config = dict(
    activation='tanh_gelu',
    norm_place='pre',
    rope_base=44200.0,
    qk_norm=False,
    bias='none',
    tie_embeddings=False,
    parallel_block=True,
    lr_mult_o=4.0,
    beta1=0.95,
    schedule='wsd',
    steps=6899,
)
Each number is 128 + 32 x the weight over the matrix's rms, rounded and kept within 0 to 255. Layers, rows and columns count from 0. Numbers have three digits each.

# layer 8 attention output (transposed), 128x128, rms 0.328, rows 7-56, columns 0-63
157126109129162080166147199085124119076155199139125138151099188089128162150147172136147104134135073131196126112138102118110100143135159190119195111109088101151149104114143084036144130106134099
104100123143110241160168066141121110105141059139152108062125160138160099160066187123186185130116087120119067110107136137153120110113156150070050175120174193103077104093136184151101132122158114
179088137110124141110118087111113147121108066128119181173161103101125151156134040117073106088125141115130131065132099091119165130167133100128141130078161080144150175110128170140119117094075126
149080158184145247144110164131149140146196114134135122104134165161147078119120058143117166119160122129132116123100107134138177085142150108161116126110111098124132163119133163148121166147118088
131100142142146104091089132092142118080178020101103094066090152108067159120137133115094094142140150099155107116132105129168162124084138148084140111097152084114126118142119102087119131101115113
085172130081163106143100066121132096116101104123178121054109104169142092148079161099156112137118146141108113133047106116090063109109154173135127095178105158164127079047093114086158076093165131
185195083128117061122108126130164149144116194150099136158129110134183124150146098140139161145153096168110124094157122113108110146154172115139079179140141133166145122118123102097120161148186156
115105112119124201159152102170129139169079178163143110192108094122103112167108098150094140109124129149090126086200131124116119117131112110076114186072114166137094163148135153084093157128104116
119149149155121072142121144137102070062113113073134086119211101104103161168120116138180108113155125175155135197177123161112102140128103122157106147129168149142126090117123129117136131126139121
132122088125114121081137132134100133131122170139152143237182068152107129128171110116165106159125146133174107116139128102156140145144132093161143132098108127099119112126113099194159128177143148
074152135167164130109102135095172101129132139154136122120130103200168123128124078103121105111059115121140121116120097110109187098136137103149120146123092160099077129165056116111135129167156121
116142153121132153098144171126131129093145174116120092131137114142161150115131084098114171115072180122102149150103102138125143103167137092137158130153108139147120133160152127171165115167142155
072107138079147185096111040140150135141072096131132080154093141152172125127112164079181110135082149121109155125099141146072161145126152131139094138134174182134146138137120142134126087135107145
128164143123176158081118124162159022093182159080195109110177153178122096157153122176161131079114062127135179136119118193124071123154079102086095140139095125119142162137067133086113119141105050
126084126135132107121154143130182118123164177089155110106167149142158121152147090101157152142116184128082143120129193107115131135149101074092122151125114156122111140127136104172137118138110133
072104074153129126144153176142121123165101075137130130179137146121184155178130153127178147127104105149111100126133165117155146138136121099101114145144161177167166080140131107154091135109162180
175142169091086125135122160132109187149074023165072204169089132177125087113136123135109113083176108100188127159096071149110141124146180169204093100096144076150157158080113150125153122165117122
088102104130148053101142126167122117130140150086183127119140148118121118169161078137137067180154089161091134117167164109109131150136094131203100120149187143129131105112135171133105128149142127
140154174067172165097139087104142070148112197212112113145142122227117120152151184145100083129110146118154105152092084130143107113143114060161056134194149138113085093102149124109165153118146089
126144111111075169169134157174113123123160167115146099133163116102062151087093099092137099143116126166139154158114133117157094106145112157100119101067115149137113064129142110138160111125087101
178106121136071117132127131180104132199130134143138099142123103116148082055106132150135140109184147183127160106109111105145133119152136162169152114070115131147115097203149102110174118162107123
090082106163136178105138108132117136144128143072097184149063129132173179093155077156125162095133149097149143115063145126154159183112092105149124120206106126129123116146147143148118110114131138
127130095164170185136113141119180078088214144088168102080166150136159188144097110123124101089079093147139146071106116105131113082208117091076139130144080162132122142143141097118145109167085117
153121099139121090174144172187098099097160065099049167007122128133162128071120137089129115110086101110123136086145210125159132140136131156097159144116123124179090112123101089141138110099135101
111159142113120177110145154147148089128152117135084131077121081127102126140156114163069156137102141108078117138100140112155162071113107084070069090120122137102137151114168133183115101102127130
071137123097127132164165184070102181165133065104118152122153102094121130139102124116069132110135139161106092123109103130147138100116133129089153123126174154139160087128120125132130076115151157
082101108117109103133135141166156134079098148120168107185060134112084103184154167148175103083118152090168163107154150119163118150140114158129127131172099124099131145138120060109123122117129108
132116170131195083131139163103112142144141080140116086107166092173096094147135144109121100134049146123179111140152151133155194113058158109057110126163124151118097129112105114148129105135135111
104177137111068135100183139207156108104095120163186115099129119150153100107154079098131199100094079087155148109140156132142100096166097171153151132105122113140128163074111179174111145125099085
105126141176134141140105109090124074071131028152112145131099109155120150135132139136121124139109118118125133130157154118133157136122140109176128095099110103111141132117104128117079146111175135
164149102152158103154135087158104086151130146093181186118144107182139166102133083108081094154162122099156128064123154062063052161135128149126159160148068094127134128031115148157142134113152138
133068146124165139165087104137127134184112091124111150153077139146140142097130080128110095089116159067098167109110175110111161091150079138168182142124107123141106134107132144096100086102121120
113150168117146014144176141053163146143057000115169156112139117148164083202153171080120136092094166137191124104139149100145136094109205138106140130172159124149134137106151097131118156128139162
114096110075133059160127169074150127110128074126063086136122152109132170107104165151082091124111153134126144111150117179133089158107094107167171135180126076141247123111181140162125082091128116
035120152164130198117125119084147165131124160105184120123133129140154151221085176137143150118118108139171103147153111138185131129113135129110117128146053158074142154181068078113114217127096153
110123099189125134101103167126163138098111089097120090150184111092133139125136118138184148114084109172128181198142137152117117127093161144098104069156127111106147146119116113151088095120131149
061155137123147140131142096128111082147063103160151124102108175184169099164094166113155130115090128121191086173087020142118093131121083136126086104229118154102079148166155156105161177088095094
124073107174118093160142113109143187134137179160135118162153129094139092113136126180111087098158167109110107102130122114112181103155129157146122094131152122143091129118141125121110107122110109
093191136137114115101162187119209132132140164078193153126176108097120114203179070088139148133086072134097101149130142113177128103076144116093117108129178100109101104142107114118095168120117125
129135123096131088127145137181095101082138100129121061136116112124120132151116142107124084129135159149119152150128136146103106137134118152135062180149202125149100148088156145138138151155140147
118072109110106120072175111118178138084148121086120099089180117120142110128134127128123130110095126136131125105153099127104130155196183091097138144120173118124171151085160142126149090115142102
132114114164154163137119104133160106060133152128159110116099122083143192140149137161122171077130145136130167087094118109134098113192118140111120155194115090158089106124101146115096148114106139
106161197074170131143106127167130150079136078172200094106101172107050126154098111059127121148139098132167083104115105107150092135105180115118127124117158093105130076115128162111112138081089075
157138151155133031147172182132131171125159148133118141114145144097070168143164127091103087166163146118126086156111163123118104158182108128165102125141203099134121099126126126141138149104147118
054161085125161195138086145134182147125133104194187165147061154148123173106089068117125145117136136116127111089129080110125156104128101156089081123152115118118173147151067134170079162136148131
062167130080154144131161134150114135126126145150103143111071147089162169121142110131116146147151099101119102141140067127109050155146104111149139155165182134117129153185162176086092144048134158
162090172131114086119096115193131151084129087154111082147130125144155123114122184119113166172126105134118136122178217151160147124112132112143146106137157127117201160091147151165138113129132108
145136116159178131120090118170142091131114142180095109092157154155178095106124096156146144115130096131150140118112088077141217048103140070168136059097180116139072105172163159090141142124115058
143141149158164141156149106161123134123142127112173148050135150132131145092097137107090132134152128149187106106082107112110107157128125128093115094130157140084116133115149132145151142104155078
165118154090099110139078102148128163126123091104099164134102132138141152132128118120110122105136139132131104129115143115112175137180125101119157168106080175146104135100111115123152079139105180
# layer 8 attention value, 128x128, rms 0.0855, rows 8-57, columns 0-63
143149165126132104145106158078144108113114079152122143131138128117102113062173067098084096104153169136081097105112087131163149131108185104167160078114171073125116120099162101185144180135157171
071051147161135144091134125113119127055115131149146098121118156102152146109096158128181185121062112131067141190149099166134100169110139139109149120091104123119108125129123097132071176125136150
076067134116071111151115164068078113151130139136104135165104117075090117114160212145066108124123142099114154123138111190123097122158090175155132135093119133117171125127126118111119051090143127
162127118140086173154173112128145116157131096064137156194164115117192085069125127131115123114065128133129142099128127101101130233135114160097182113161111167165111170142139065093180171116143120
166157054186111137168086134106117110159109116123137093143129144196128133069155135179151092138207139133110169189155197161145192125127142112118115090136133161148133127120149070181136120155131113
110155127102076142150173091130164128118150156108156134100117159112071178126111079136135066144134131148084122113098127202079139069107168087188134131149118144136168138122162179107128088148145124
085174165186163135123162122105178170080073130186060117068119173080134189090135132117166122154086145136132083143067099145093159094090119130212124061097169107104155136126125070132147153116154144
124060102093114117105148093147153119155157129118094157135090112166172091125126140183084174088127119160178062080086138143152161156142142159108170094115141172143081105167135175117097132150078141
145123061060109129104133129190114159089144065156137161080106142110174128147129122124185167112139119182095140149096100148105154049070130148159147098160174094144127158078128206137127141108145080
083065122107127183184162123162103173123170113135092142156117145109084133097128134102072135141142112107089153112166156113075127103113101150135113157167157113115155162147174144151118146134088109
111075134112125162150116139122134127098126129093148138171105141114124124157082172192096110142195112120150143143160137128107131099108093178131114123135153119107133136118123155115093114112112098
182137155130177141171089125114122140130097170169131128101120151116092089145082122159150101189130123124088104108123161073164106117124155083130148173122157135129133137148124091223149162141073080
135049092118095181179151077096149121136129117167060136106108134109134159082155091140101135108107152143160095180193089181149157118142105150138127152142202158163084164160140077100119199152045150
093159086121128087124139147092113141101140154155138081145119105116106106123080169122099086090190097104151138154171117135142154094153177125125101117117117103156132205100116113120115109131147122
149167149104199070124096133081192124087130162121156130136100118136114103104124151115110137184137102124127089108122183108113123085137151092136113146116123128118111180084113199139086059139132082
095146127135131138126123122139075162133159146071144157110156094130107195150149114176159178118081130186104144100095139168108092114083118133053175128131125147128131086154088172174115100135085092
169104078115078134164115156163151135137119088213130138153138175150097128117144187097126085119131113098121123178103152153161180136135145176075124172137170125139191179160154161106152173124143127
155143107086102157182077166153111103110190117116148118123169106147091123041099048098132105178113117106023116129146104123143142096137188146169129154066217133181138169135131157152125136129098139
125122133121182155037134175148120201077091117159081128078096126139158106187158135187113165084121149101150073082064159143155210080047119126175137103160112139138063134081137156120100122121154116
088109161102142174138179156137151146108146202128133120140144103131126133134172162175114179048078102136186070135090115138108132114144058152134143128176100149093137169096101187140162164105157077
197092170049116091116126160125127129123116132147108128168131121081101127162126223110111065170125103105123093119186130134183107128130227141103097165099096111155170156160089149140056098150174133
119088161120103184109112079088106123134072085139117122138118175104132140106170152098041142188124150065104109174166161129162180087079076131165075119110137143114122161082131082145099101117143093
163174136125123115064210099057117148111163082163136115128153152158139103129156089204112143101135143111177110089151102095050136112099079059131104118139064148105156135126117125126041133121141153
088119086151101133121113146094113160076110123132114118142194108180094085139058182077123132131155112100107139078183113150117146133143160129145157112132146109151078142086150103096132136128166124
118126166164151103096128180124136089086104109100108134150047159193103098120103153141187127121104131102174212147118157161095098157166120106099143096103142117057133098132177147151082127128087122
116133099127122142159143115135131188083077152101118088129167094121129182129147133093151126158127114121170101097106144132150159119107111146138122146167124170131175171104112165159125100143122104
121109094154136140156075125123173115164192101149104127173174133185167054119081143130127171119168121130137148088137139074107081137167170095157140150175117090138167095119091146128134168153087103
115113124146162127095137113130116215053101111190062116163092170146099162135154148140118095077129166112154067158148122134092154066124043103120121147178080157052112133114126133151144148102102186
133160133100124110125182141133098165175203120081096152130151107120136123092098108095082182175119114121092160112118106117073135161124070136063099084141117179179079135150110091076149118146123141
130115140118134133140116145150129132129202092150117136190092177147157173162123138146179121117102092105107114183100099167190182113110119128147060075093038145088121138208089092124104143160186190
094131165210152095108142133106085101169166167123113130135161166104085101142193164170150125165135131090128121175172123120154074124113136114068103137047074123176159129177088070130138141158127133
104172148133148084112116138136154074088179117079105101146136084142179153022084119136145164144115148160079177106118139146111122147107114084129153083178127166141101156132048136119117117159106121
134174204148070161104115151195130101103128141089214132180151107157137073124125150143153095130119125091135123108092103064120078132149190121093081137074105210127082126151099190148107133135114076
099120115103137078110189080143145119124090141158036130080081099095149117093113169056111100093122149158115084112148160122128145113134144144155126130165170147084127129083153114186109032135125121
137116132086117126146103105156075125123115154111102150129098128139143100154090192136091133159196184165132131095148113125155181127150086117155149111140119159105108149129121156132183138131135122
176111105181121152164124110184118087139128126100138084119164109107132115026151159066131127107140135203128119093219187110191081139108167061142119136111153087132154152137108187132100098212091130
100131142109148134096095127193143151137125107129097143124098072142104152119161138087095138133135097087153119167054139156142143125115145128155124150116136104071145127135102137150146125073132110
158122052068141036113100138090111116081109099140044125152058165133138182097111119118116104149150176111100156114110186174096175079100116200147147116145118158106077180130192109092147087109121138
135144092153155170166086110095095111172136117130146133178166168142140092108097095120128167144100161178118074077109179120181168123118135130155155114115133145105134113180106147098140151134134171
189122181121130175131127068115166114089073105119096135190087129143091137085071137155122116144096141149144145131115123160141133088139128156140144136120131108067151139139162106185163193087091102
093106148097136148161147095104127145110086155112093134167116128087124158106169080138050117137141164116083114115163064116150146102129156063141114107097049142121108106134149101112107093135165181
137031116177105173175091132117143091143072145110156135183100132133179128102144127148159152060104131121093143122114179134147152190171111176074165193140073141111107156123175068144118155165088165
140166071161137100126181124106106142100158086129164139204151100140154105130132105162145133077074118146109199088104120168109105122111144118104166162100101108158159136122143183078108176154119114
088102129161109149182086172123125101105088144124120114177109132074151125141140155066122090130140121089142169134125160116164154105130084091094086123100124143130144126119178138123113083140160105
184125129121115133176144055120112073101084087128157109133151137111127164119125167088154150152126135150147159149157158111149159124141107136092146120078150128087154126135120142153083117137097158
120120148140082121092131078122111131162124139100163155115164148160124086142116138137147092097151129099134148168092084145099108112233126120144153155153133203160142127097109179177169147109143118
120090116092061118119100100095114122141147138151131126139165139085091110063201161138077153149107158078129066103212107145102141104118109115105117113127130120126171180137173123107127121086117163
158137147140165122136158116141109112121131123129124070217126100144150080141112161102137159090041094095107135093171131123150155130121103126105093089115096086125102149093133132138093193119170124
112085149136182161146183088109090126163157162103181110130132120139128147140113144128119123159156136163109105182131138080123091179155115151098152150118151093134109113129108126173094112125113076
135162119106194108133046115082142090122112107163133129111139074107113173115191084100100195144131155102151153085115163146151177076149091077167143122100129129098151128142134126145132091078132148